From a checkpoint of a small transformer trained on Wikipedia.
Size: 13 layers, width 256, 4 heads of 64, vocabulary 512.
Architecture: rotary positions, local attention windows, an embedding shortcut.
Training: a variant of Adam for these matrices, 229M tokens, 6977 steps.
Each number is 128 + 24 x the weight over its row's rms, rounded and kept within 0 to 255. Layers, rows and columns count from 0. The size above them is the row's rms in percent of the matrix's.

# layer 8 MLP up, 1024x256, rms 0.0498, rows 595-647, columns 64-127
size [103  92  98 108 101 106 106 108 102 100 101 113 101 102  92 105 109  98 104 102  88  96  98  97 100 102 105  97  99 108  99  95  96 129  93 101 116 101 100 100 101 101  96  96 104 105 101 101 103 102  98 103  97]
[[127 106 128 137 108 153 103 128  65  99  76 135 124 146 182 121 105  94 118 137  89 124 123 118 105 140 109 123 147 122 113 134 155 118 169 148 126 114 135 128 101 119 106 128  85 120 112 153 109 112 138 113 137 152 135 106 104 115 120 140 114 137 136 123]
 [157 131  90 132 126  98 188  94 141  97 129 100 144 161 111 141 131 148 156  86 129 149 148 151 102 115 136 134 128  66 146 155 165 144 160 117 131 110 152 182 142 172 154 110 126 131 152 127 134 145 107 183 121  75 124 164  56 124 125 110  94  89 121 128]
 [114 111 134 169 166 167  97 137 145  93  90 124 125 115  96  70 182  94 128 114  98 132 137 140 108 133 153 162 116 132 100 149 110 142 143 152 124 110 117 101 148  87 137 136 115 141 119 169 130 115  74 167 132 152 159  88 119 120 142 119 134 142 135 142]
 [160 122 105 138 145  94 136 100 134 122 115 124 141 148 108 170  88 108 127  93  94 139  87 117 131 120 128 135 192  84  83 134 145 144 115  96 101  98 168 128 116 119 132 120  98 121 121 185 145 125 107 151 110  93 157 122 106 123 145  97 173 116 171 184]
 [140 120 129 134 119 122 129 128 119  89 136 164 114 165 148 114  79  77 134 117 134  75  87 122 127 150 130 155 119 140 164 109  83 106 110 112 157 110 112 110 105 152 135 144 147 111 118 169 146 153 134 155  76  83 144 151 106 114 143 110 129 120 138 123]
 [144  92 120 154 152 151 141 139 121 149 130 129 128 154 131 124 114 127 112 119 114 118 131 111 113 162 132 127 107 139 134 146 168 104 118 116  73 100 132 115 174 110 157 142 155 149 126 151 121 120 132 105 144 112 150 158 138  74 125 103 120  80  87 126]
 [134  87 121 160  93 102 141 142  85 106 137 109 124 150 180 108 142 130 133 122  96 140  89 168 128 157 123 122 120 106  57 163  96 109 120  81 144 118 133 134 123  62 100 123 159 161 146 114 129 101 101 155 152 106 137 120 133 130 111 119 105 110 158 125]
 [106 134  86 169 148 148  98 112 145  99 107 135 119 135 103  62 146 134 185 131  97 143 124 146  86 114 128 131 108  96 109 150 100 162 142 112 142  76 121 120 138 136 119 108 101 109 102 121 135 132 133 124 157 115 133 124 132 155 118 121 136 171 135 153]
 [135 138  84 114 166 168  90  86 148  99  97 118 136 127 138 128 110 135 104 101 129  92  61 143 140 111 123 142 104 129 115 126  79 115 153 137 106 116 141 169  81 158 151 114 128 123  94 153 157 106 133 118 138 160 133 124 158 128 110 146  87 136  99 152]
 [184 117  62 130 120 181 168 125 150 148  98 111 117  91 159  90 127 122 181 106 117 149 112 132 116 152 132 159 113 125  90 103 130 106 128 157 133 102 144 116 134 125 135  99 177 138 147 147 122 127 175 110 142 134 117 131 136  95 102 118 121 129 125 159]
 [ 89 127 117 113 133 131 123 129 104  88 126 141 129 116 149 115 110 126 144 155  95 135 137 108 116 123 117 167 157 114  83 136 153  82 103  93 139 110 178 101 150 125 126 122 123 175 118 106 145 137 119 127  85 198 164 109 116 108 131 117 132 146 136 164]
 [146 130  97 144  91 101 129 109 111 118 126 127 138 130 123 128 150 106 133 155 104 104 174 129 127 156 138 170 120 128  74 147 126 148 115  99 146 121 186 150 141 162 128 122 125 104  84 152 140 101 147 139 122  91 137 109 119 137 117 145 159 105 133 122]
 [110 122 131 148 131 116 104 126 111 109 106 116 134 175 110 108 140 146 139 130 122  97 130 123 163 131 140 181 126  92 159 141 136 125 167  98 109 145 157 111  88 125 189 102 132 108 137 149 136 151 184 138 109 120 150  62 135  91 114 110 131  75 178 131]
 [116 101 122 121 141 102 141  86 138 113 109 137 143 145 172 124  94 116 144 140  91 136 119 111  99 171 131 108 107 145 165 158 123 165 122 127 117 134 134 123 106 131 122 120 151 100 148 161 101 159 127 101 108 103 122 150 134 132 127 119 172 160 135 129]
 [139 171 129 138 169 140 121  98 150  96 115 114 119 101 101 124 145 124 133  64 110 100 117 196 134 110 147 121 123 123 172 115 124  98 118 124  98 146 144 112  92 119  79  93 119 132 143 124 134 129 155 124 129 126 162 124 116 123  80 144 129 154 154 137]
 [138 156 117 132 118 154 206 130  87  90  95 112 163 160 148 151 137  85  79 129 140  71 109 184 119 118  57 117 141 147 134 154 158 111  98 106 103  98 144 112 134 110 121 111 146 185 141 155 136  98 104 121 126 139 118 134 121 142 151 140  97 108 150 178]
 [108 115 136 158 148 140 148 148 108 121 133 131 125 106 114 110 109 106 117 164 148 142  96 105 148 112  91 124 158 148 138 170 126  86  94  90 126 130 145 122 143  83 156 134 111 140 127 154 132 107 138 153 138 143 163 106 132 153 113 137 162 129 131 136]
 [ 69 118 116 213 100  91 154  94 138  85 131 181 162 117 121  97  97 162 137 138 128 138 130 168  76 140 138 143  91 107 106 155 111 111 100  75 147 133 153 113 146 165 157 125 142 139 135 156 119 130 158 114 162 100 119 131 138 108 132 125 147 150 100 131]
 [139 116  92 178 182 119 111 132 150 109 129 148 150 128 112  86 123 113 168 143  73 136 162 143 121 129 130 180 132 143 136 116 133 126  97 104 150 119 137 137  91 127 103 115 108 121 158 123 165 111 144 147 157 110 144 107  89 111  97 127 134 112  90 144]
 [115 145  99 134 132 161  95 109 141 106 131 106 141 113 141 125 145 146 119 153 172 112  94 141 106 100 105 139  99 112  73 141 125 159  89 117 126 138 128 149  56 129 149  61 156 105 133 168 131 118 110 127  76 125 151 114  97 136 125 111 149 101 121 172]
 [134 123 106 143 126 137 169 119 105 110 164 178 153 117 159 173 137 129 110 107 123  84 136 130 146 138 127 140 118 149 137 115 150 124 138 134 133  69 126 147 140 134 175 149 135 116 168 114 148 109 145 124 104 133 123 148 136  99  85 132 152 153 138 163]
 [135 135 114 152 105 148 157 102 145  99  78 117 133 134  95 121  92 135 105 104 119  95 133 127  66 132 123 191 147 175 159 123 144 152  94 126  94 122 126  97  77 138 141 168 165 134 128 102 142 109 133 166 139 170  95  89 118 124 107 140  76 105 126 156]
 [134 120 157 145 120 133 115 127 149 143 128 174 126 153 114 152  98 164 160  89  91 133 109 131  89 135 115 151 177 125 125 147 125 101  84 133 100 111 163 106 126 143 132 109 123 123 121 132 127  50 164 125 111 136  96 185  97  94  96 136 129  85  92 110]
 [129 106 123  96 125 153 120 116 113 109 128 104 148 123 138 116 140 142 119  97  94 143  99 153 147 142 111 136 112 141 136 133 154 140 140 135 100  99 111 138 111  89 160 140 178 126 157 182 161 145 165 108 148 135 146 152 101 123 107 137 103  95  94 120]
 [100 107  64 121 139 152 119 111 146 118  90 119 149 137 142 113  93 136  96 123 111 120  85 177 138 181 127 168 143 135 158 112 120 155  88  70 119 136 122 168  68 122 157  95 111 137 125 119 146 132 154 122 160 104 142 121 129 127 136 104 134 130 136 112]
 [ 69 110 166 142 132 166 174 103  92 106 136 101 119 104 165  98  88 142 127 115 140  77 139  97  97 164  66 146 135 140  93 141 165 107 149 138 118 132 147 111 138 150 120  94 136 151 137 138  91 121 116 126 131 135 129  83  92  88 128 112 146 142 123 130]
 [157 132 133 163 163 109 143  87 130 132 111 127 135 119 167 136 127 125 151  98 153 153 110 125 107 166  79 169 125 108 134 126  82 133 131 122 131 124 120 146 115 106 119 109 163 143 128 157 109 117 173 118  90  99 106 129 129 116 127 125 143 109 139 111]
 [142 108 143 128 121 147 124 101 126 117  80 105 151 126 147 113 128 121 100 107  84 122 134 115 170 143  78 137 140  81 139 122 145 136 166  96 144 115 195 130  77 146 128 105 120 163 140 166 177 108 154 153 144  98 140 125 120 133 141 111 109 162 172 157]
 [129 136 112 127 106  90 105 120 103  93 142 121 146 138 117 136  86  69 139 101 153 109 144 199 144 143  87 106 108 142  99 117 130 138 127 132 129 121 134 123  76 141 129 127 161 128 131 137 140 152 128 143  81 110 141 119 105  91 133 147 127  95 120 136]
 [102  99 139 143  98 132 162 131 160 107 134 137 136 121 108 118 164 142 108 113 120 131 126  98 146 183 105 149 112 119 105 167 133 116 132 148 116 116 107 109 136 110 120 120 160 164 146 171 118 122 102 120 148  98  99 138  90 153  99  69 147 111 168 148]
 [118 124  86 136 102 107 136 124 102 133 111 108 127 125 122 111  88 151 167 117 157 163 107  98  62 187 116 109 124 104 164 100  87  99 122  96 120  86 163 103 142 162 114 136 125 152 124 132 133 103 112 161 117 154 113 154 120  83 121 127 106 123 161 129]
 [135 139 133 104 158 132  95 107 116  78 138 190 167 111 124 105 150 120  93 125 125 127 124 123 122 138 146 108 138 127 146 207 145 120 129 149 130 141 134  87 134 182 129 102 110 123 104 138 143 115 147 126 142 122 118 107 104 156 104 177 124 167  92 123]
 [128  87  99 122 109 126 144 133 124 130 114 105 152 159 116 132  78 147 171  91  95 110  89  97  66 144 155 118 123 137 160 122  88 125  82 111 122 108 192 119 138 159 144 155 143 161 145 149 148 138 144 164 141 120 138 100 112 122 105 109 102 110 174 119]
 [107 138 129 175 115 157 119 124 151  81 125 114 117 119 166 112 142 128 120 121 126 162 146 140  83 159 133  95 123 141  81 124 108 119 137 130 148  87 150 103 124 134 139 116 157 156 145 129  90 114 158 165 161 152 169  94 162  99 152 101 139  90 145 148]
 [143 111 175 144  98 141 140  96 104 102 101 106 123 170 125 143 108 178 138 111 142 146 103 156 100 104 154 131 121 150 170 153 113 169 117 110 129 110 128 156 118 119 146 137 124 109 120 144 145 128 136 108 123 136 130 148 112 123 115 126 119 115 119 164]
 [115  84 123 134 152 125 118 140 122 141 139 133 151 130  91 105 104 117 179 113 102 149 120 117 122 128 127 169 105 132 132 142 158 129  92 163 137 110 162 117 140 155 134  93 166 149 122  88 125 140 142 148 140 129 135 166  88 128 116 112 143 117 143 155]
 [ 87  80 127 139 112 121 101  96  71 101 148 132 101 140 137 133  83 110 141 132 135 150 139 120  97 162 118 113 165 100 101 117 133 136 102 113  92 107 134  83  79 162 135 108 153 141 137 182 192 141 123 134 146 110 132 105 125 127 127 141 171 136 145 141]
 [126  81 101 109 135  84 137 106 131 120 145 141 121 143 102  73 113 137 113 124  91 138 123 145 120  99 116 171  97 113 169 154 140 171 114 130 119 133 117  99 100 126 108 123 121 138 110 110 152 117 153 148  97 157 141 182 131 130 118 103 107 119 121 140]
 [139 121 126 141 132 118 138 123 125  96 100 147 103 189 147 126 117 117 151  85  79 149  96 193 144 113  87 116 138  88 140 143 126 123 114 106 118 110 125 105 105 101 116 143 139 106  59 174 142 100 131 153 120 126 160 137  94 106 154 108  98 139 117 135]
 [ 97  95 103 121 136 159 153  77 121 129  92 109 171 127  90 106 132 140 165 132 120  83 119 152 102 125 112 147  98  87  96 161 158 154 164 121  84 129 120 147 139 173 132 144 179  87 127 121 153 129 153 126 101 109 135 126 144  96 121 142 134 118  95 149]
 [110  88  67 145 140 115 156 129 165  76 155 106 144 140 147  84  78  93 144 146 108 150 113 135 104 143 105  77 129 165 129 117 133 105 122 117 109 135 137 119  94 139 114 114 103 118 131 138 162  99 141 114 138 119 137 104 118 139 114 124 120 134 108 167]
 [123 124 104 159  93  75 114  87 141  97 104 147 137 122 135  87  94 103 125 146  92 110 143 154 127 158 127 134 111 119 104 127  88  95  91 142 148 103 145 187 137 131 116 100 100 140 117 154 111 135 131 167 118  92 121  88  95 114 133  93 120 147 154 162]
 [ 86  80 127 123 130 141  82 104 143 142  58 145 155 105  98 141  94  92 142  95 114 107 116 156 111 111 100 109 111  97 104 191 121 105 161 111 118 112 119  89 141 143 139 138 151 154 115 106 139 125 156 144 144 119 124 161 102 132 114 136 118 127 177 129]
 [113 151 103 195 134 125  70 148 118 121 141 114 122 172 148 108 124 134 124 157  71 114 126 115 125 129 134 135 120 136  89 147 141 131 158 112 122 107 160 139  86 115 151  95 162 175  64 141 140 114  85 114 129 128 107 121 162 123 138 115  97 128 146 162]
 [117  55 114 144 113 156 141 113  89 124 114 111 165  87 192 100 120 107 149  99 123 183 120 116 102 156 180 153 100 110 123 150 112 164 136 125 134 107 112 162 103 141 160 130 139 128 140 154 123 119 160 159 168 123 105 123 125 107  83 117 143 135 141 131]
 [131 117  96 122 126 142 144  97 143 131 121 117 135 145 164 115 130 159 143 135 134 122 116 125 124 132 137 148 144  90 173 132  89  75  89  72 128  86 129 102  71 150 148 133 135 170 103 158 112 154 102 159 111 132 142 154 111  88 128  90 137  94 123 151]
 [150 107 129 108 132 158 146 143 134  92  66 144 152 131  87 123 136  81 104 132 143 105 150 115  83 113 136  87 110 104  98 141 126 121 146 138 155 106 157 133 108 149 182 149 110 128 158 158 146 143 130 150 118 127 103 147 115  99 136 167 170  57 167 118]
 [101 143 133 112 137 137 156  94 115 110 151 115 109 119 182 125  96 128 157 141 123 131 136 106 130 142 127  96 130 105 135 142 158 115 129 106 157 110 149 131 138  86 157  94  83 118 105 102 140 107  79 152 173 142 210 131 115 113 125 112 169 147 154 164]
 [107 118 106  77 116 144 103 116 117  97 144 125 150  98 133 102 128  69 147 115 124  99 122 118 178 144 112 130  83 119 113 141 154 168 155 126  92  75 189 136 115 184 153 142 109 101 125 142 198 135 118 130 168 108 148 120 116 109 126 139 152  99 129 152]
 [121 108 151 169 137 169 109 141 136 140 157 134 132 155  94 154  83 101 175 111 142 107 109 144 110 111 118 192  65  97  68 144 122 125 128  84 117 129 134 127 122 150 161 113 159 113 161 117 128 150 132 132 150 138 126 141  99 115  98 113 106 131 158 130]
 [128  94 107 123 101 116 152  90 105  81 132 126 141  86  93 143 128 138 169 118 123 126 130 135 132 133 122 160 170  92 136 136 131 125 177 110 123 132 157 111 142 151 123  88 140 135 151 160 158 114 145 170 144 107  99 158 127 141 113 124 119 101 125 162]
 [ 86 109 105 155  83 137 178 125 104  91 116 112 137 144 148 121 147  45 125 138 110 106 137 122  70 153 120 157 108 125 123 132 114  91 119 108 113 130 123 102 119 120 127 103 106 123 130 114 178 120 167 166 171 165 141 165 128 127 132 126 141 119 100 141]
 [115 119 120 144 135 139 136 119 133  96 106 132  98  79 170  65  97 131 101 122 107 124 115 138 134 128 137 117  99 139 145 120 132 133 144  97 116  96 146 122 176 100 119  86 108 110 143 109 143 134 152 121 124 120 127 120 137 104 102 137  87  71 120 147]]
# layer 8 MLP down (transposed), 1024x256, rms 0.0468, rows 595-646, columns 64-127
size [105  94  97 112 102 109 106 109  99 101 101 113 103 100  93 105 112  98 103 103  88  95  98  98  99 102  98  98 100 107  94  95  96 107  98 100 110 101 101  98 101 102  95  96 104 104 101 100 102 100  98 101]
[[103  80  95 122 102 129 131 126 104  86 147 157 161 142 143  86  99 152 149 147 112 127 132 119 133  93 152 138 135 142  56  95 154 121 140 146 140 130 126 124 172 102 157 116 177  78 142  96 151 118 130 104 106 114 126 129 115 129 138 107 139  90 119  94]
 [137 125 145 150 111 148 156 125 122 117 123 106  70 110 154 153 140 145 161 141 154 111 130 123 141 124 118 116 113 123 122 169 130  83 122 102 165 166 108 131 109 114  99 124 137 136 102 127 106 122 165 158 122 167 134 118 109 110 154 133 124 142 148 141]
 [154 140 109 112 124 100 119 137  80 130 155 128 129 111  98 132 102 131 177 128 114 142 165  92 191 141 154 113 202 118 145 130 150 155 112 114 120 106 104 126 128 101 159 139  90 122 140 111 114 145 137 201 112 126 103 123 128 133 108 131 149 141 136 120]
 [176 114  73  93  73 120 142 121 137 136 163 158 108  92 125 128 112  97 142  99 144 128 141 174 118 171 119 138 106 106 123 122 148 118 129  99 143 107 186 129 184 105  77 133 118 116  96 133 152 154 126 125 178 177 146  94 103 108 110 152 149 124 101 101]
 [119 163 131 148  95 144  90 140 100 137 141 161 147 107 131 116 127 144  91 122 138 146 132 177 152 127 116 140 161 168 159  99 132 137 149 121 134  98  86 133 159 140 133 120 134 128 140 136 135 189 144 128 191 146 118 169 158 125 112 132 181 122  99 158]
 [119  97 138 142 168 124 105 167 143 161 164 127 136 121 129 144 148 134 139 138 135 184 167 127 129 145 113 125 145  73 154 149 139 143 172 151 117 147 118 123 133 118 146 140 160 172 178 120 144  98 142 118 130 107 156  92 103  91 141 144 124 113 135  89]
 [ 78 123 141  99 145 131 186 152 122 119 138 142 130 105 140 144 119 138 103 107 111 170 116 126 106 142 123 124 149 124 127 154 153 172 156 125 108 123 129 130 114 183 105 169 101 166 143 144 134 118 108  92 101 135 144 123 159 112 125  94 130 153 115 127]
 [154  86 117  88 183 139 144 143  92 123 124 136  87 149 140 111 143 155 103 152 117 143 146 120 104 127 129 146 114 148 109 122  95 126 111 133 102 139 130  61 112  95  76 100 120  95  66 117 139 134 171 161 108  89 125 112 161 165 124 105 122 152 108 124]
 [122 105  99  96 121 150 161 141  96 143 144  76 149 140 147  99 140 121 137 135 158  88 107 133 161 128 167 119 128 164 172 156 143 117 159  97 114 117  94  92 152 117 112 150 113 142  84 142  97 107 123 118 126  98 109 114 136 153 117 119 128 118 112 107]
 [126  99 124  94  79 162 139 153 136 101 104 104 148 104  87 146 199 111 171 147 112 139  90 131 127 170 105 114 117 137 152 143 110 158 120 136 111 123 108 163 126 119 147 121 138 123 156 130  98  85 145 178 142 154 128 132  86 130 164 156  88 112 120 118]
 [174 163 120 110  94 160 124 100 138  93 133 117 114  91 130 135 106 114 156  97 114 148  91 120 152 143  95 110 129 113 101 125 116 133 106 114 118 170 156 144 132 168 141 176 149 133 114 108 141 125 120 151 106 165 105 135 103 103 113 132 152  70 126 136]
 [112 116 140 152 123 100 104 101 147 135 120 143 114 119 146 122  97 160 124 118 131 157  93 135 145 147 161 141 112  72 138 125 134 140 125 106  73 120 115 140 101 228 136  95 144 170 107 124 115 140 139  96 121 132 123 160 122  88 171 160 130 153 115 129]
 [108 129 110 117 167 121 168 106 117 128 164 152 164 126 124 135 124 160 111 122 107 128 161  86 125 142 149 161 175 154  90  68 158 130 110  99 150 135 133 113 112 104 118 139 176 176 153 113 125 154 143 127 138 126 135 111 111  99 126  98 149 146 145 134]
 [140 132 135  98 100 126 164 123 123 113 137  80  70 132 170 136 144 153 134 128 102 107  80 103 118 118  95 140 133 169 160 125 146 171 135 134 101 113 133 155 110 115 133  98 133  96 137 118  86 134 147 106 113 107 148 166 102 116 136 101 113 143 125 117]
 [121 140  90 103 129 132  91 166 134 178 132 144 139 101 158 100  93 147 157 117 116  91 130 128 102 137  98 190  88 113 119 163 115 100 105 151  97 131 102 107 134 105 165 115  97  99 108 164 129 130 129  70 138 123 117 150 147 158 174 112 115 133 118 111]
 [128 122 211 132 100 126 139  90 106 109 101  78 145 124 148 139 112 112 150 114 150 131  95 195 143 121 124  86 137 148 177 139 160 151 120 119 145 161 110 175 149 120 163 160  95 147 121 151 111 140 121 157 175 154 163 120  76 124 134 113  63 155 121 104]
 [165 160 118 140 136 141 160 146  81 104 118 128 136 117 104 146 131 157 148 173 114 131 121 153 129 129 127 108 161 138 124 133 113 141  99 124 139 116 116 122 110 171 128 136 132 105 137 119 119 129 114 125 156 118 113 165 142  88 145 150 121  83 120 164]
 [144  95 101 129 119 121 177 139 122 124 131 141 124 131 137  99 130 176 140 175 120 110 133  62 157 140 137 150 138 147  89 152 117 147  70 158 101 135  68 106 120 107 122 182 135 175 138  95 155 126 151 121 111 101 156 144 115 144 151 123 117 135 110 135]
 [167 145 107 116  81  98  97 107 106 127 164 113 126 163 127 112 115 141 124 146  87 119 160 133 106 123 116 137 145 161 102 107 140 141 145  97  92 112 177  98 104 127 144 131 145 144 125 116 140 130 127 147  99 142 151 125 127 125 101 131 145 134 104 132]
 [138 130 171 125 165 121 114 135 114 136 127 142 118 170 146 146 141  97 146 123 177 162  97 130 115 117 184 107 117  70 167 111 113  90 132 140 135 130 126 128 134 107 143 131 108 128 121 169 130 177 120 141 117 136 143  80 109 162 137 144 120 146 137 157]
 [144 137 164 116 133 165  96 154 154  91  56  89 133 102 138  86 141 130 140 148 119 141 141  98 115 120 121 138 133 128 141 118  95 159 123 132 154 133 133 118  79 108 169 147  72 120  70 156 164 155 110 114 152 177 129 170 114 136 165 133 130 144  93 121]
 [ 98 107 126 132 125 100 168 130 134 150 128 152 111 150 132 119 104 146 124 139 136 127  83 101 139 137 132 124 157 133  94 112 149  69 125  93 145  88 133 136  75 185 123 166 107 181 127 168 103 147 150 156 157 158 176 155  98 133 133 136 130  98 101 148]
 [150 113 142 142 140 141 169 129 144 130 134 148 128  95 115 132 148 142  95 114  98 152 127 139 122  73 127 162 108 112 114 122 139 155 127 123 141  94 145  91 115  95 129 117 168 163 130 110 114 138 131 150 167 160 134 139 154 123 125 117  87 110  98 165]
 [160 119  93 126 144  95 124 103 167 122 130 130 123 106 100 111 124 162 123 171 138 168 174 146 134 101 179  98 121 135 118 115 106 123 157 112 117 128 164 128 127 112  91 108 117 126 110 117 164 115 116 108 127  97 103 149 149 123 132 161 134 155 153 151]
 [117 124 146 131 132 158  83 101 134 123 127 147  72 132  98 145 150 141  98 129 147 150 135 177 135 151 101 137 120  60  89 105  89 140 128 134 114 149 143 165 165 136 128 104 123 162 146 144 143 146 157 107 153  99 112  96 111 183 100 115 182 137 129 139]
 [ 91 127 144  97 136  71 108 107 103  97 157 135 157 101 144 106 160 124 143 123 122 150  87  93 152 141  78 100 129 115 131 126 138  91 141 149 136  97 107 149 151 107 112 111 112 159 179 129 143 125  77 118 118 117 179 105 140 156 108  98  92 115 124 110]
 [148 136 161 135 121 119 115 103 129 157 125 136 163 130 136 151 137 108 153  75 140 127  85 140 180 127 133 102 154 126 105  97 162  91 165 133 148 124 114 169 148 121 107 138 118 153 115 124 109  95 137 122 171  98 146  95 109 159 157 117 121 142 125 118]
 [108 127 149 106 161 117  96 159 137 153 182 122 120 172 133  95 146  93 106 159 110 118 154  92 144 128 112 132  79 149 111 150 119 119 114 134 167 133 148  88  94 130 178 105 120 155 143 103 109 173 129 135 120 101 131 125 129 122  98  99 128 108 123 144]
 [117 131 148 154 162 117  79 114 143 146 101 134 102 101 133 143 117  99 127 137 116 132 146 187 103 138 131 135 138 115  85  97  88 130 149  95 135 120 165 154 104 168 174 145 131 121 143 106 126 132 163 114 133 114 131 115 137 116 143 123  95 149 125 131]
 [114 106 131 108 126 144 127 135  76 163 170 115 127 150 144 100 156  86 135  82 126 126  94 154 149 102 150 117 127 128 116 167 138 160 115  93 123 151 170 169 110 121 136 107 124 106 126 128 122  88  99 108 139 135 121 154 159 126  96 123 133  98 111 163]
 [135 107 129  96 159 103 144 136 104  80 172  92 122 105 122 138 144 105 109 148 143 160 108 162 147  75 110 109 129 121 146 129 112 106 148 116 148 150 117 138 110  80 115 147 109  88 152 101 149  66 129 110  93 149 137 125  92 116 108 126  73 139 111 111]
 [135 119 157 112  89 102 137 157 157 123 122 138 165 130 148 129 155 157 156 144 102  89 153 169  96 181 132  99  98 163 155 133 165 136 135 122  94  99 108 168 136 117 123 141 144 115 102 133 110  67 150 144 128 120 138 131 142  92 127 123 124 137 147 142]
 [139 130 155 134 123  87 134 166 128 127 128 127 144 124 125 124 130 123 150 124 156 118 124 119 142 158 120  81 121  81 104  92 122 137 189 120 122 133  72 125  98  89 112 154 114 118 142  71 152 111 118 117 100 167 142 111 100 117 148  86  99 135 115 125]
 [150 172  52 134 118 139 128 145 151 109 140  85  92  72 117 126 164 114  83 122 140 142 156 108 119 158 133 121 126 127 133 125 136 158 139 176 117 172 120  98 128 125 149 135 126 150 103 133 121 156 173 150 156 154 125 113 115 103 145  93 168 140 135  52]
 [124 109  90 165 144  97 143 138 147 168 125 104 155 127 140 111 106 119 118 139 157 152  82 155 151 122 110 161 134 111 122 149 102 140 156 182  77 154 172 143 126 108 186 156 148 149 126 115 189 115 172 146 153  98 144 134 135 109 121 118 154 100 116 142]
 [ 98 134 115 141  94 155 105 104 135 105 141  91  86  84  77 113 119 155 134  95 130 133 104 134 126 144 114 112 115 156 106 141 123 176 177 164 167 127 160 142  83 150 118 125 131 142 130 136 146 102 102 119 132 169  93  98 112 118  87 126 148  95  92  99]
 [162 142  94 135  99 119 122 118 120 101 124 146 141 173  90 183 132  89 133 147 122 119 140 135 102 117 149 128 122 100 157 140 120 151 128 130  79 156 100 121  94 173 142 180 156 131 155 123 170 132  91 120 167 158 153 129 101 124 134 133 128  88 104 129]
 [133  66 166 100 147 132 145 154 122 118 144 135 107 128 119 158  63 142 147 149 113 135 150 223 112 112 156 122 171 138 107 146 117 151 130 135  98 150 105 127 145 106 127 139 108 153 131 135 161 116 151 118 152  80 126  90 147 129 133 156 149 150 147 125]
 [150 143 132 110 115 153 146 132 103  83 155  76 155 123 108 119  94 113 127  52 118 139 126 162 145  65 112 148 170 135  84 118 155 161 106  96  89 165 138 182 115 161 149 143 159 124  91  89  86 141 137 126 119 120 139 134 128 117 123 144  90 112 111 119]
 [123 162  88 125 120 106 118 129 139 117 138 135 133 111 134  67 117 127 182 159  98 140 134  91 106 139 107 177 126 120 112 130 112  72 125 116 104 144 116 177 103  99 149 110  90 110 107 153 131  86 160 111 115 157 171 125 109  83 127 124 138 145 159 107]
 [121 115 182 160 135 123 140 147 125 138  98 135  83 144 148 118 172  95 138  86 129 153 149 150  83 133  96 122 104 103 159  92 114 175 119 121 127 169  95 124 102 151 140 121 118 125 169 134 108 136 133 106 119 100 135 158 128 119 137 122 112 153 155 142]
 [155 144 100 130 138  78 174 114 134 164 154 121 123 136  81  90 152 139  89 146 124 156 147 132 118 108 147 157 169 126 115 114 157 126 110 117 124 156 122 152 130 127 140 176 152 178 139 117  85 123 150 166 100 149 144 125 113 140 180 111 162 153 149 124]
 [136 122 171 125 104 152 168 138 138 190 128  97 140 164 142 138 130 115  91  93 135 173 122 139 119 102  82  97 168 119 121 132 130 149 153 122 126 146 100 119  91 168  64 142 109 160  94  87 136  93 136 153 156 107 112 155  84 151 121 139 131 135 103 158]
 [119 118 133 140 127 135 156 136 168 104 132 150 150 123 169 114 116 109 153  98  87 155 105 156 139 107 160 112  89  94 116  80 139 130 101 133 121 125 112 117 133 161 157 114 131 143  88 126 130 106 122  85 105 108 122  99 121 116 150 100 134 132 127 143]
 [103  94  90 117 123 138 134 108  96 164 119 168 128 169 135 125 129 134 105 139 109 107 122 124 158 158 213 121 101 151 163 140 113 167  87 152 114 123 141 117 107 123 138 192 109 120  93 126 121 146 126  97 138 182  93 101 139 115 150 123 126 123 147 121]
 [123  90  88 153 110 109 119 113 142 163 146 144 101 183 117 131 168  99 111 122 146 112  81 104  98 192 169 114 142  75 112 162 123 111 152 154  88 139 149 111 111  98 108 128 119 192 146 115 177  69 139 104  98 160 117  83 100 135 137 144 138 129 124 141]
 [120 142  69 160 106 110 129 142 128 117 119 141 133 133 103 113 107 120 120 140 138 173 116 138 114  94 101 143 114  83 109  96 108 127 127 128  98 131 164 103  63 165 151 115  96 154 126  87 133 123  95  89 104 166 117 136 195 113 165 135 171 113 148 151]
 [131 146  96 164 155 116 176 116 131 118 119 116 147  95 116 110 137 148 139 170 152 100 171 137 127 160 135 113 124 169 131 124 122 148  96  65 148 118 150 103 128 152  93 150 136 140  99 153 149 160 162 113 100 130 131 104 135 128 121 112 115 123 134 104]
 [ 96 126 130 161 140 156 154 129 170 153  99 114  99 144 133 105 164 100 143 120 145 101 138 108 164 124 148  87 106 127  94 130 146 101 115 108 108  91 166 131 122 110 160  89 154 134 165 101 142 148 148 131  92 136 113 175 172 133 136  91 154 159 123 146]
 [139 100 139 123 117 118 142 156 143 166 115 109 158 116 154 150 160 139  77 133 156 118 115 148 118  89 136 113 177 158 106 148 157 136 132 124  97 104  94 142 103 110 130  94 145 122 101 143 174 116 125 144 108 139 125 145 140 133 134 122 139 159 119 133]
 [102 156 121 115 124 105 102 118 141 146 143 138  88 136 126 132 131 134 124 110 141 115  99 175 133 103 148  84 131 138 109 111 124 175 110 158 132 121 121 118 161 115 136 126  88  85 101 153 150 150  81 136 125 175 116 100 128 122 100  75 136 135 130 187]
 [126 115 164 128 140  89 105 129 123  77 192 120 165 188 158 138 111 127 133 126 162 145 126 134 149 134 134  87 110 149 108 116 128 126 143 110 139 136 101 127 111 125 106 168  94 150 145 154 132 111 131 119 136 137  65 150 124 127 125  74 108 118 106 136]]